From a checkpoint of a small transformer trained on Wikipedia: width 192.
Each number is 128 + 24 x the weight over its row's rms, rounded and kept within 0 to 255. Layers, rows and columns count from 0. Numbers have three digits each. The size before them is the row's rms in percent of the matrix's.

# q: layer 7 attention query, 192x192, rms 0.132, rows 55-63, columns 0-191
# k: layer 7 attention key, 192x192, rms 0.13, rows 55-63, columns 0-191
# v: layer 7 attention value, 192x192, rms 0.132, rows 32-58, columns 0-191
# o: layer 7 attention output (transposed), 192x192, rms 0.131, rows 32-58, columns 0-191
q55 108:134132150130123117131120117179115126131143144111084074116107102121088112114142106077108124174148123123138127108154131141126097117151195093154123115152129139120170113135115084134137106115145119104086133079152134099150141156154126157115161101108087091147142124166154092147139116082145117123089127064133095138104136139164091117178187142134128159138110131141145130140133132094127123167137136125127167178134153158083145102118142128120100121138171130108147131167118126136176132117120073151125139140128084134107124131131111113083110169122146121136116131103110152087149150133143127119
k55 115:110142138100120095129119114181122114101159150108089098148096110125125115130120118076106136146127150117133127103169140172127129120145164097160117105174145160097154101125117095128138084104161123118084124081147143138148156164158128151119150116098080083136132131177128096152155129109147136121108106073094112138124143135149076095151205116124122128122105107133150143152130107123141131169123145140116153174156154142092134121124143131090116152130169140124166109157115103128181140129120088143142145138119059146126131142141132108141113156133100121121127127091145161110137122153119112100
q56 105:122120112135127129124140131122118140160141158138106125131144154141136103154101138170146107158112146189127155145134152145193106128155073121070093194182103064084117174163149112136133118123155132137122133153127167079093139183124122131114104159126168108130111139129156125109140151112088120139094102118131145143132129115148118161107138088092109106097134127118132147128083108097081159135133123138131126141126115137147150101129128090104158140148148143108109134098139168119105130134117104092139118130148111099104145133111157076147143128137107146132127137104136164156091090094135161132
k56 105:118115130140120152136113139125139129139148160156094104175133154134157117150122111170146144162138128159099184134114117143181100113156111110057111171168089082126133133146134133115144127136145133109122137173106137080090155166142143132079125153096162099108121139141151138112175148140100129113103127117138172122116133076165115138151089097109126130119130118121149128110105095093110130121107128120144119108115083134108132081108115129082139109135140119068089133094140141136111138133124107115175133134163143104080137155112158098134134150127113146122146119106154163183116106114092157128
q57 110:079134116125123095108113125133107124131125164129105075177092154079141152120130142133101117149140129174114141133084124186080127118141119142128102108132100093099102157109140125119086137147153136141148106113154097139131176119116107145153145101120122112135127166126132123100125129194140150146130153163141123139119101177108120103186179116141137104105128112142149123113096116097174141147125154122131155094122101116108104121140122121140180129130108146154118148139141137104163131129174125153152157127205134104120140090109110117096127120172109110106168128128133164105116091144088102119
k57 116:094150133115128124135092138117153107159135157118088087155104127075118155117112154111091134138122145189141132117092119177093146125146121125142124091149115105119102153128143119131090159137141169108139104131135096159146159132102112142149137139141109119153126167119135115100120107163136134150166167150131129153145110162121108116181139110125117126105128119170145098127055134080150116134142122116159145131163093133117105122126108137130188114136074119158145124144145098104125128127162120165147161122195141115117156099125128104112110107160125110137151112146132162087107079154085089116
q58 109:092122148137132110130100124149112122104144145132206143149134108142123125119122153100122148097135108136128112116112173150101131106168150099106130143182108130120123121093127105118099150102139169084129153127133138117127116140152130135181137137121081166102147143142186195176137160172134132107096133140130134093168106118118128153111113106068121169153096105125164117124150119118107127150098102108136156148145101122155128138105119100120130117118113148125113084140111109132126159132114146159174092147092145110163125130164086129127135132090161120154139163105127143166118118065149116106
k58 118:110135135119124087143101114138094120113146165124204158133101144155152119105093142133114162102139130147105105103099162136099105109178126104080147132168116122131118117082143114115108141114136121138161144109144156144098124134147141141175148119122082132110155165141161156157155158187117138085116126146133159091166126122099127142145127097081123129154123145104159155113142111100090128134102103125120121145152099121145157126110130092111124118102123146103122099125097109147182148146139170157150080147099168107100123126162071137118134135124123107151128174105126153148148131084135114103
q59 107:162150127135091145130158171157105114140121100127117087092139127102171129139139124120142105124126142078136144160149124115123110107155138102128164147104160107147099108166122147119131132104128157132135128114118151143094153133169102128160132148142123077128126140099178118081157118090151133130127152129132150129086142090075127142113075123130147155103130148189157138113113154084144116138142091126162162115085112144151113155153088124129093150126079101106174120130124115126121134125150061087174067127123079138146129113139161136105103133154132105155104108118134114121112140125147147113
k59 114:165161112120119109112149170166113107133118096135142096115168098126131147161156138115127097117109134059139142145136134109138130109149139134134125147098149116158110119166114134126118129105122162122149165119108147132111114143141116147117138130175154097117150115109173123078143125116123137145138156114134153135128162116084112157125083107117133152112117119170153113124130121128131060156151116116170169131104112147142094164126116176139096126149111108111155123116106151125083131138135083101194059131129046122140112111115133131111107148149148109111124082080164118147105117126143157108
q60 103:149134135108109132126147129128107144139101116118169183106127075139078151119139105170132124083108133165167108154152149152167165137117122140141105147159152140145151127143129120114105135115135104119101094120131110130134104152118191132112098113101150136148079080142145136087126163152109132110140151070125129109150120143137170162125087125096104141152103099078102174134120117133134059088112125126123129152131128115176142111137110073117112134128148154134133150130157091116154104147136151152136084127115178129137140131116181144144131117128104119111115107111174153161151154122134097136
k60 105:123149146112113105103146141131108108133108113112179163127109090137106163105134102188146123097131138161139133151196118144137151139115140167140118167139159155152163154122143143109122147119121095125112085119138104120135097149105187136145106105107155146145100087123140140102172130189082127102150159121121090107127113144135143174134125149099131133157133114086102200130122103120153067106125119121066123129145112122136128103134089095130108121106161131112125161123134108123134102125149155149136101125129171128121139127123193143106132126127124127088114122098148145163141168119102131130
q61 103:151137145120124116114105118140143115104134162106150068092152099149085109164123094116136154116142130124142109138100138124126149130100180114138133140125119156108183110123137137138132153110127154064105126107121132130165141118145122159134133113126142117116144119160135150145130114150106088110126121067130090138157152136128128151161123089117102148137087111140157104165119145099124126166112079099081128200174123128159115124112134102096137156126163148163102118119153178102142129141054172159116122131102130123133130139126151100152122102085097109120156119135173121129175165123147118130
k61 107:106125132092133102101107119125108135088144165120158078115119115167114079133105077129129164137138133119112097137118141113108133124092173126130137167133132165117194114123134140121147124119130134098101153100140152132164155120147132155142119117147122105143153127174129150118113113143124104118115106077115120124149139127154150138158135089107099113130115124110178121176122139121131147144100087114079126151169132131150131121149124089099128118118150134151117127120127156113186131140092166169137113145111141143155120126129156076114135113090059106102134124103197164143197151114152152136
q62 107:144119135122138106100128156096115113155134118132120092137082152157185115179090067149125108101126153189182137141122155107082177127129139133121124135138084153113101140128136137135125139165101164140142098153142144143122120146084113082127119111132118106124172111099109147150140110134138143129115122140138119119131144082086134167140157119078115117121163158157156158121133097097086124135119137155103101128101092119152095118119087109145132129113147132124112120134099196134119116145092166131158137123125089118118110121127119130127159129137100140128156172113143079121145151169084136161
k62 111:138113092134145126114132152087159156142135135144116091152085120146161090171099068129122137112105113147132124163107166106092163125144148140128127149118114118119105119133146151128138113144099166131116100151163131136106158142098106112122101125131116115109182096130076155137122109157125143138129117140141113124121141085109120120155157127078113132100166155166156170096158092116103126149123137131134088118111099145175072131118073085156144072127122146148098166132148167161117115160117142144145131131109075129150135132085131146127147126140132128111143164122141097140165157152086123168
q63 096:147111127118099122114154157100122125140150123142107105164123116129147135124073132171129081112124171143127167181125136129190127133156118130124134128094156142094128139156131078130134091114181090137152086178139152107125113121075144103124117127125116118138143131187131144139163119128119090123095086096138125164101151105106140158084129139099135108167141117149106130163123132113063159095133092140110146132115077111132151120103114118122125131133130116145122138114113087148126099145110134057136109134134119127127116172124182113153143134126109138145160179141125109113114149106139146171
k63 102:138116123129119101102154111115099133132135128141132078183103131112132109127091101174117115109121156113110163178102134134165133120165134130094132156066129150114164117136130080107153076108168101123144100163124131103115125096101163098113130130138156106111143130197160152132152130131101117132107108104160127161089156147126148138095157142108128116168134152145087126156137117134135122108127106116094125109124075118104140110113113129131129096157125136139108161108131081135122127154149129059141105145114112116120134166097153119165162143115138111127152160152136143156104147100162157185
v32 080:155131115114120110098183151149089119162152159141103061177140128098140147098107072119091149118138126103129143140122122130179120134092149130147143131104108147169179154132125129129125169112159125100126074108132153127070131117131081160085086125112097121096124079119153115104149153151126134138147092150117104122152115113149152073112110139123133097176121127147145145076149161096164119123101136103120110150159161103110127144139123132177148102097131146126138124122125086168128106114121118110128107140149096163182149143138104129097125122126114140120126148107126131115124158124121122141
o32 105:143130127140125112129113119114116122087128103090167168113153130124111087137156143140138169176089131144108118123136134143114166172115130131138134124150181136113084108096135118143153087110086138164109161132099095099142126175151149117195143140169103141122125172106126143138098113121153120139100125155143131141114133145096131168158115141130138147158144137119101118139131079144104176164132130115118127111134112130132112159126113130066171135085175118151110134133138172101129122131127170126136157131113116128049157074132138108106134142108128089110115120119087146101148119090162111112
v33 073:112127155109108118124138139127098120158154144169112102145120137125156133078140129137136145140143167133127102145138136119145115132147139153133150125153099143127159085161115124139140146147122169115178120153123114136156139104134125138148111127101138135145118102115104135112126107144122106141140126148111154113119081115154122107082038158130127091132132130101132126165174049143118142173113114089147125114101103135108121168117184123159170050132133124109138140110144071125157088073141124116140121138155123127151113098105148141065133092157115144154126119096140149092131130159149130123
o33 107:122127151126131128139126125112120127095110167126118104064122060144117133169116127121109153160141087118164138105115112118092123160107112124116129135138124109094147085124092142111152115146104088158112156097130159118109120090124084151118143144164128087149114143145167135121128169124180143111096146128146142144158122138144119128123143106121132147114136142150136133143132217091111123095121100122112122136154162111159143137109127128125099137156130123150098143180107125081111103140141108126148121107147148132166159108121157097223132138152140118110095180091128105165129123109137115106
v34 087:126154110122141120125119139131107128167166113133130163118123152130078116107119103155104090180075156114152125157094118124096123114098113141132114121134118088137118134154132123111137144148117174139118141125079126125086134111151118149143111140136099077139109155109113126114124137117159117132131113178100115124101129140134116081164120121128111100134155125118150107137141065086136116114153172128101161205209115109125137180132130133185085137132162150123122140120130123142109146106112139092126140116116138128091106150138120172142126119128151131134181148102164104137179160138085130145
o34 107:144140145127105140139143114133130109131090102137106122095150137135123158111131092071122106138152119162095128141176143110129130135111134129100135115183181113141190111102153152147112130101141081098090140185165120114129111101142142108095127139108128158144100135144128118168110167133141131135117152126141167105155149137144164178064113160127177114091086149114134108146115115143110141099097126143151122097136167153114105118095132141166109123110093142121097130114139120115115122142172151141125116096136111147130122102082137100110108179126169120139122091165132123105087136121172092120
v35 078:108128140144157112109075115118120106132103102111137127133121107151168138125139156125081129114120141146110117098107151109136143100171135120143142161121146132065082159128146091119100063136160167120124119139118117146189139159151185116134114126137118163129128138122124107123111101108102139125128153102145182110127156094074096191106161112108112172115122150127139112138129091121106145095128108118139121103109168155156141139128142160103144158127109111133130138134152111162133168158155119192118140108143161101125149106088150119153124122098115135089149136176166125135120178111140121140
o35 102:161118145148101124142139130156095140076132099141128140173103132109100133156142075139212076161170135129136157155099117101111085118115122134168131085103086102167126144125151135148140174152129104102134131115176126119085132162124127171127139097131115123131100097174105129138172165118156095156105120109134124105090128124103160087155149088146144108115125134095129141116136150116127117120122138141160119118086096099111098133149152140098112102147095126126154126136142150124121116092132155143183137129157132143163145167149116136110115123082133124118112148132099108122131137098135162149
v36 076:157145151125080124126132140133065095145110111130103158129121124174114118160124178113140114110148110136125111145100117130120102132205137116132119165142135100096095133130130161128116100122127112170135103120126172110149163131147118096169132116138131134137132138127101139138086110154143116151138107095157138105124131170153148154113146151148122126088125142107108160165131116131109111110153087146168133087088146132142185129128121123093165158109112103122120144159091155072102128120085112124125109142118163136191126119139134065107121130143074137127147103196136132108109107140134108122
o36 104:113108090107156119139118123109137148115103135076132113157102107132106077119141092145164124129110147116116110103117145142123116173116154124106118139152135137189129146152127144152098109150134128073138117128075122155095119121107175162134115120107101132115117101109187109132140146154101163134106080137127112119137138128115137102090123116097184139137123140185145125120104180090088106092134179106097122151142142135144132128150103177127113092150122143170186124120166120171142141122148122133120158113124112099136101169138116184136150081112134149153099132124118118162116097131136129134
v37 074:127133158137111123112092139124117090131135112138131140176130145141129119135141085124109106092107152136148111117134097101140144125149118128126115149136103131117103133137150102134125139150101155152068150129100135129175110125102171104143180105161182113136140150113090137131121129113109162133117089061146169104093138155128127166108128113164111143111133155123105153101140160147103157073148116143109140125100195123140140164103139134126082185142124140160096115109131158126154158170172094101141128103109140113141110123101144115124110119152144110146157105159152096118132208137123102139
o37 104:158139132130115120139141138140139149154101134106138104067072095121103143114113100116132137166162117104142106097105154139147104101117109128100114166130147104129149075097144130166142126152159157125142132081122148126113111129126107135105107110136123128150137146138130172151132135117154131130145131134115107112111095124113115138160145151120137087103137114118131111147110166114149132110121170150126124105113082173119095107145154143090105108124071098168141092103160101121117176166078167182124103136182122145122157142154137116151155104094093143129085117120127183166154102169148123093
v38 073:178144152147112108104152135151138117184143129118100131111092170107108108152125077114129122123144128132110124137063085123133132112120137141136094126155097131159137119144150118137137183092101122105151121160129127117076160099121082123144114142110139127113135136135108124096127087179130156146119111109106106140134143141093122103132060118126147118149140156125142139126123181094147102135103170133113140122151128125114128073124134117185118170122142138141107143101131151163091134102152150129123097126153114128134145102149133132150132117125118144095104144061117120138196089195103139140
o38 108:126125121131138119126131113142128164059082151178130085105133087137117123089149163128136173121093147153126151127150145154138099095144118101162164169141151150100140105119110149143099097134144121078137101128114127154157125139110145118106152119146138129139134107085132165112137107125127089153140141126161208115118111118155115115126191119108124149114102112096120110149159095161170152156150129139160131159172108132117112185129129102112128116109129130122088089155115149127151118066121144105163097091090096108130127138159129115107115155130143116141126138111148089122099133115132122095
v39 066:105094170142141118125121129122154149070127142106128133162119103149156123128118139127174153139169139057136154116106084098139151140142147142122127165126134101174189121161150116139150104110111149151104161133137106127134143157087134110141144151077137143108124142105137164096116147170098141141152137058143120123129140127119130093091117147159097140114135096117130108135138148137093164089087104137157099098114112139087099107114167103139149148123109113159090140127141156153117109169137121103124115127115112131197125123100094147162139146121118137146105096119124167116103101125124171132
o39 104:138113129126141173123116113123125107161136150103144125097119124137146168121109091122100123136096131119136166134184124133169117137150140165117147115103147116125115109084102130144112120104095133122109096117110145137104134124146125125168151148135109113143097087118136111110135110108125177154163128143123108158131172044166119125158156083126129100173116138143096112171135139118140117132164165173124167161144120173143128110129110116097145135124151125191115147105137111127088149118125100112126127090091122113114155174138161144125135080175112126177159119108140080096112102117123110083
v40 075:125149100121139098100111132097136105114142114126153171123174110137102111146137093120103129152097147142146115120132130143116191110114127119178097119114103099164071160117110125124144140155171130177062112125136113130125120109140152128130145144156143126156122145084174155117140167119112144145111107057131119079083115123090131135157190121134115135165135120113140128095125116137163111074135098146145180168137118142182144145151099150128112122130124121129149121125113137122151102154119112139122123121112152130135125160132112107123120126144121133146176109121129101115109201081105105152
o40 106:130136140145113143114128116153149152179135167172100106165096130119159145102152138130145143153156119096105139120174127056112120087149134140135110146113115169132144101087119096144120134106100112095134145147124125107129095168172109151133081120105156092108108136143079097143113080132125108114117149139115098122134112136126139157171133184142121132106136169140116136128143137111102115146127157088075088137083147136136122127131155076116163157117136158123092136144125113115141123135117117128113138159158151138119178109175160123134095104095134129099129122170113161122094087110166125103
v41 062:102124141161134124150110120126142101130148152117110120134081134154079186146139110142100096131092100155170125119132138132101147126140132137105057143079125129060143145135129117133115116127144077130125131155100108156150152168116150122126118114178162145128145171154139129125117077132140159107111149200137138123133145110117103152101105126087112130093120145144161105145160129124109123096170154133120111065100142120106126135110137151140125163125156123171090126134128164121080141132156139151111129102158117129122174138186145152156107126120121115106124176146133105124109158116137143106
o41 105:132143123120131124125133131132135126126153126120121131139153122100092119123158150136104132116117137106106115128146150161147136149115163139114083156120141121122128108120114112137114156149171167080090133125143122160093156096099130133155121125074148136186138106149110144132106164136120067139125181112119082103155125157117103079134106133143133126129125143134102115129101123094146149107125128096136178126161093130095129101125140120121151134149118118149181131157162134130146104077082151169167122115143120155103058146125063083108121153130145132112163080142143111121183148179127108144
v42 069:124139128134129149118095150109129160136131158132137152104154167166088066087131056139094121143102117132147131141142122119085162117137119151139150134131140121152126078130113122143125143138118193108144148087120095115080098071131135137123095139150097104140115162147116106154097135145128122124083120136129121093111129124115142095175143141187125133142114144125099123128141123128120131142122143152113139170151140100128122134140120114174130090136172175134132141100118100160145101134173114111110125117068148116132121153093101111086127139143139138179145142101158126108132197166119145144
o42 104:122125118129148142098123113117135129137083088158122164095095125119148123117159144127146119117150127117134147104137137133139141103114136106146100111146126107146158133128103125088093145080128113163149088125091140129167170131115090150124100174095120147093130153108148127094157173143167122065149136139148109139143095159175133161134149131111136156121166120142168137147140123173100160133119133128131103126105159151144081133083147140123085160137064080101118089149163126082098142144095125109172124139151122152122148128142108077152097165115116102123126135155097119117153120151134163121
v43 071:126108128140142144141112145118149171098104118143134140120134127103148108107112151145105138086167118144105126125140136172103157143125141118166149130115132085157149117129099126139126088118108149135133127089132129153164134137130146143119093091095122127126114139150119122145076152120121098121112204132120110143125146096146079140144158133121108135135086091130134159129107141164092140136099161111161122164078128135122118102134138131096141076116122107225142121160124123167121083136180116169117143110125159112127102158126099123142117109118129109158112133131150156138143061086091175150
o43 105:125131118130146129113116132109135134167097148152158101096108131140131103115153126115146160138107141108162111149132150102136073134144161137111142103118149157095094177108124121159118182165138131106120137157151167078100116108105123150152142169136105163113152160109117110124136109120125105123175106133107145118105084137104139109134135076134118140130121156163100137101146159129161150085151099092139103131129159111176126099129125124113124167140133155105143133081130110097104148130116093089193121118138066108134101071107162105114160142131159173096140120145136123128107142136181125126
v44 057:109119105144167110137090127110158123143161137144093145113137161156119094140117136133130134120119140122126144097136121147114049139120146122125136142136132143117122176178138147114127121087100135161132142097121116107149161170155067141144106139124126142157127089127093124144082130113140083122095158126211105111127091151141135157113181095126117122133152138105154130138139069113137101151118154091144108104117132157132111126143069105109089152144132158133120105130142119111098157177098098136103128107108155112133130146164131118127138109133138139166112146177123092168135120112077116108
o44 106:111132130128132134136123149136148115135143118142115115144153073119144130111137160121087124113138112098079121202144168152159142131114167155101112122097118140109154060131177165121137145130137055153145126138088134082157140134133157085164118076127145136092090124121145097140144123088111130119133113120130144091132105094094134117132106106124139145135098114142112165155158125113137100142126125153122132176147123128150132124088171091130131118137135103108184134146145139130181127122144143123110089144157137131090079101142077142165156113113159145150124146081128134120148140151116121143
v45 080:106120156120119128128111126101147154088120155137085135149126110108183172150133196130111157118169063146135132141151155114166149146135154088131119094113116111161131105136099140135120093109093094116128147151130108120149144161093101136173143138117113119109136088122158120117155126129123152132138121091140136149152115138184121133098093154089141147105117115143113122159165170125117119140139111091166113117108163143133097139105152113116164092119104095180115122141173124177128098128137170138138121118111113139147180139123114153140140099106095142110077122091099148102107084135145134133
o45 102:116108123107129136148129151106099111134127143139136099138147124197128108148102170111141125117122131122139158140132094121125145138142147111144111128135135129124143137111122101138126136152155191117123118078112103135145107115106143093133160126150159129129101108099115177147114092183070163081155184140132155120105116147115102106132127112120189128108106139172108148142137079123115141125121135153104134125096072118126124142127103130104151125103172150116102158146104137107134146139138088132194080097125152123116139119117167097114122082124128128162185133136151137145196078114132130123
v46 076:121125145134134159129085152126096110129163123101096159146138132136139110172135168144101134087101165100119132135123129113155110135176112160083118193153119150107078175119154103118120103149119135145111118135139147143141131131096146113129175145147132115123132125117102117120117118141127132117123153112137110121148119164105136162137115123170143130160150081119076125098134166109131125075201135164123141189122112099118157159123088184105121168122150179107156130136113158133112087141140105131141116103142128114115132129059125162129129138113148141090139144153147095136093143140114155128
o46 106:146141125142128137147120103145131115152126119116132130105139122140144108102136077082133142136124128170099117089139134138118146162101161119134092114142116134178139137168101105104132137103146130125157154137105121138085146166155141126107133105177123114152130151070142134142146114102078109143125072111147145094146104124143109085137184120134128136086108119166123134128108104160135104140093099155170114172129144146109123101153139138158141151118109136128140092143152140116146127167123160152110088107131089126131103094149176161114149132139075156116095145124124225126125099096123156109
v47 068:155143100137150131104130144123122116158180109121134151101057125098112098098115075160158115123097174110151136147094103113105109139113098155120108099068119105119202129135144120116123147130088118133144116125119158137168145139117095136163143146162096105113151141139067117090168121154121099124116108165133120116118134149138149104122080100124110156155146124139139158121158124140144090122148135141130128185167102128135114154126080130127135107119143131127090141143153116154137121096089187107151113124129085130121116146121099122119114119126138133123171180109137135137165135174141150120
o47 106:157140132115127132137136107130127133121123107100115103176139134172132133178114129114055191105145107130163146132131153119106090136105122122110119127205143081099103142155125118147119139110127121113128126098135086093119127084119106127098135107101151181140117116145161143139070131136137118124159101162143143128138116133155145135147158148153134155120140158122130086110124085110104133103126149145111148117128177125060112123105080139142124118110101124120167165085131166128140128147130073120122138141152147163133102105158146148131161176157141103104154143111118121116083121165135145113
v48 069:157141079120133144103119156104093108136115095119101142119118154143105126145115184115104091144126108126141141120168158107150081141183110113138129116070135101095110106165153115130131087147129111170144140142133098163178135093157162132129114146133140091147119137109088095129146109086157160107143137085148118114092173120139165136121127089158102153101131113135080157132113070089114100101163116149119130103126129153135152116131091131143118118134129156121144100183109120129149129166119109090156116142168092124126126130114118108116119170138158123109161116177140133140113163126148131114
o48 103:139134109109130129129107115106141135091133129122129170130102126138132144094122106099145110127172111136125081105118072147141122163110138124095085131156133161159140129091127081127137158148100140130151120106139159135148120112160091123099133096172133134113128126130148119130121133158120126100086128134098130122125119143105118113102154121105134169132126169094136139116160173102138133196124099118126125124138146101137134107149108148153187162123116104130149176101140175117093162092082097144081137136115172132131117120141097152116154145183126194149128143133098159117069148161107090138
v49 077:115151150127098094126128154123100104082116165137143120141133109141102114139138138094138103090133133116165100130146125111092156125158133145143123164094118118113124193094101143127117124126143123139062169131117176134133152120142140130117135127160097116139125095088166140138091103062101112137137118123142158134158061076122121138137130121151125170125111146128122091126107146130134110109117104116153150087105155117186099113149131107103102159126135114159126109127167190129148148168125130153102122114091141123142126137115147067109125145146170133105132098176161147145100155135158110123
o49 104:125116126121137162143127124150174134173135165114115180091096135150144121114083115162111165114105096136126174122105126147125119119096176132098090071157113132139131090121133101186144149138122121147125097116128133118142102114128113133093131140140176105124125096107101105121148163142129101145082117121083142125094164161137096125126132079158153105161182126070113142096141118121133114125076141171146097126110117115099160121160122113108170122127123161106104121136113120144140138110115155091125162132162127123081188134147130129161145156147102154142121101166123142126128105105134135124
v50 080:136113092137195139134076121110153144098138113139130113125143172112118135087138083128098100119096119114123128097117129145181120128160114114120127194116142131162150125118143097135128141135136226105131109089136139110153153095098170129127123145145118107109133140143094143151115118110117132138167097180096108148116110122127157110164120127137122122137105140123144120103136117112131128134164118101088132154175090112144157148127106124167129117146149114142101152117135108203095157090141073112100157124132111108122110148073101129096127112123151132125149128117132143141130168121167150142
o50 104:127154143139113124111108133126115137128131192114112124112140094152176093172099102185149156112127131121112142121101133117104118139179093126157106078105144150137096102144125129139117085138151134118102161113129134147115128172115118157105148134147113114130091139142134117120162149114184127148100124073159148118162133130126105171101160089128149125111148132130138136156134120114119133151120133132092120152093120158104098104130174088156150135134085157076104095127140140153091123166138163143117145156128141166171169103094145111129108169121072138137113119132085126123090105118087133119
v51 071:151109160121128151159131133143122143112134145118130128145116109124162102115116183082119148099162123115115112119177145126109084132189127162100129150119125140137142104134143140145120098100159138154132101151126140134158157138157115155132127140153135145129111102134127125124096112127106078098129118086148106134167135078136125117074092108139123152144118094100116117103156163141139155141149112161139137096138140139122110125088105122104157115111100086113127115143169139133149103161107096093116101142094124151181174106084123090098131171180136133180102128181144154131064148155137136117
o51 107:133125111126132136123121118123132124135119158096103159116156138102137129155140106177115151111124107114118143165114104109123134117140103098143136101139179100129121104114117162130125134127111144094148128107122169084155098151130189085144152103173122156118149137114143149090119152179162130088151146074115175128133150194087173115103141117100106099099133183144094153139125148112126115132126168093165128132098120120164155095140115099161138126120135156085102106112102121077145113132102168181124148134124109128117129163145133133143114089130095126141140113132140114130168138132075127095
v52 068:121138088109096081142168123124139159107105116134159152085174163138136115124119092149115143150144151141145130128138116128087132145126128107151177108119141113131143109141108095133155141145124131115145151153145133148152047090093110105124129114103131113152105129075102133083127161115147151117080097117133115175134127129123126136173142095144124105144129111118107126156102130123106124143110113144114119186159109137125149140165097146164109153130137186141171141125095102077128155135126132120120148133107132128066094126172116151140112137093127118116111129112146142130168087113051150119
o52 106:124117144149156148125117140129108114135147150153104105126133132147134100101127123144098115152166084101129134142144142132139088112144130149145153135166096148119065094126133146151120141177152142128126125156123118141147145109167146085128126136097115092095156163150121093105121108140131085111134133166104130090112101138125157142099138166140127105106109114126163103119131131138102095127134135098111158109071129153121129146080166123136151150162139121073133121164111175124146148161138108119108111123150117098130120174088200098161135088167112159160133145150059114101101128117160116163
v53 062:115132145123085107101137124143115133110164097149184148130091174125146123119119096149128123155104098151176123124172133118082138108140129109132111137083112101096111159106132121128115160142134126157051133154126136140153099198164142138110180178137143125140132110110121121133102125104093135122129116116171119136112113074102098156126156114169108104133142124136132082127145107105176152143148104127113129192169136138162105169110124118063093109134109100156116118153136117112128171141116126112117143114109135130091114139121160101130122130162120138099158139173133119140114139118147132124
o53 104:147114152142126145138122100135132124128120110100086105176126083121136130145146108139127118127162134133133116131126145129184162128159096130093071104120116124119158103103129097168108152095128125133128138093125113087108106071131151125115139094177121168143118139094120116147110129153133164130126101125115112128122109135184109105111160163130152130124144089113096155140101125120113136118174142157181148111091137117109143091163188102200181088146123171085149145153139140135141126152131152137137096109114115167136123114160081139130115163152102114116114121154150094158127118105129136102
v54 073:153140147132103116162138102154128102152117138131138118132115119151130139138146141098141138068121128152118123098167127118083138120123129141143117155124149121115114152135130166146127138130148108159082122097118121108161158148154142113104162093135160177136109132138129143115088116125105131120134102081140153104150115110089125159133169108156100141119119172137115152110064157167164157057113125142097129086113121151133093113137144145095166140133120127133149130146156142134119161187143082115127110130100133134152114089104153047108141149181112127144149107172117104104112128146130079104
o54 105:123133137141122117136133127151132159145147110126113115125099137125100147138110129185124108170097154113175107093071109128126101131171139121133148102114131138130135104112123089115125135112115135122178125155139159117141117159094128126158119215152056129153132121103145115133136129100136121116092162112121087159108117092164176123129127129119143149148147118097120117141135102099136117129138171140088143177097149096129119123130131110081165105149105105118133114105098095160140152124124150136110136141137145173127096126145128204114127097099157129117124139079095125135149171074104146114
v55 080:107103153126077141180134117151126154132114130130123130143142102126201150084125139095128157132180084169115122112154126128150115133092124132159158109105126142133139111085137155153119098113135100097133102108127129142145121124123141110153125121104098144118113110131143138120105121106116134121176129094111149150191120124152171175089124126094106140118091097128091166108102123183116153143093114105168091062120153122139113133122135130100181114118116089146162120131153150154140082130142118118111137143181154133149148126156138111126125138125109128149081094156111144149091128098101135101
o55 104:131115125121177129123127129092135113130141118146140109128113138125101122150135099173142098129088150093162146172114121153104154102186168138118098138137200147132112136122130100134153145167129157158145086121135125123128130140141124118123111116171146114065119095154104160124124131109102143110117142117125132123058111159136075103181122131105153098143167107122116108123143103127100143157117165130141132160155142158116139146117116111087078132102119148159076184137131133090119121121142124153154156118137109109140140125123139134147130152085108128162123183120086125154109127101071134108
v56 075:110127104118168138164102096127153147134141148180147153088125148125118072116135098161127110159108148126130129129126132140109139127129128132124113110157134156134171168114131178130134157127121148071134160109139124140102121126126157138142106118122128124164130095117137106121096110141132118107113103154128125101100090126122117155122133112132101130114140139113127158042085163165104132158122149130075159164124088128110108088145124143169080113128130144155143112149120125157120162119134101143125171148112144139101055138121112116107113121150081125195174149092110118138111148153074108119
o56 104:117138141128066126127160143126138111156113130140139133148158139110136134119160110144127158093142127075155101099100116171161078091132131163170145085127132124129102100119124091151119148108162088125135120134174144137107125116136129135115154173072125132140105124080129141149111128093136144123157189124161143134118143135124122133160144140105118138130116132189118139135131117122114122115124069119105132157133147161170145133105132141184121116111072100130120130115125125117133111129144135119109101181133092125136157154101129168182101183089130151093097139106117116092073127097106130132
v57 077:142166124119118090150160126119107100148115097148147110108128116099092107165124105165129121163082155102138129144129111110158087123101176099143117104146094080154110164124127113149143110133142125133111133169117092116114161116125079123112088159123157132122122152123133138124176131149144145162107081128127092124092165151134119094170088133157142081104163137124129110140170089093139113144106148136135136133117139143121142111150126080199147124127148160132121132148120169108100179113103124141125111130111107126136123136091098172125131166121116138126177128054122096138130130121129106148
o57 101:132124133128129145133122145159102131120128133113115151133115127183169151143156100075122134099121086186127094078115133080132137116180116118110148183141166167154119165117157102130110127127115132127140134144156152118126084146167131116168144111127116111157110112137104116125103126127116122182199119170123153128157087124137130137097124075119110113128122138084156117128104163143144134139115097111125116164134102119159101159137153135134056163096108101121135125156110098138111090153138137138134126112112143143126143105143172093112131143089149126100172141112108169118084131122122116099
v58 074:143129116131107097121104142139115135084118137121121138145160121134147118099148127135082133117121157119122108129127138102089138125175130117121166141176128120114134178132123145147112103164147157113165190163114112142182126067133153123148185103133124122141133141173126118154048128149100157116134141104125112144134118137096140124178102092184129134167117126126127119199138147148119087136113144114130153150127187130140139106120118129091087090132141126162112114133171128109136129166146129116124138109104145127123112114094128099119129137133188121136091122105166090094152147113111125141
o58 104:128132139115134129133136113152142143154129123180139132091161084096094097099072078166143154157172125130197135169111137119176129095103115126125132185132155122149101098143134082151132128147115121118125133136126141086135133166099123117146109141112120100125090114107124154145154130118127115086155120140139174160153180135125144120069125126107111129127102100099116133099132146099160106114142116143091060101100098075149119146124133117131105154158111168126127123117131201118125118120188102161131146118120126127131118112111145127160121105138110160139140114142143139147129140124097121128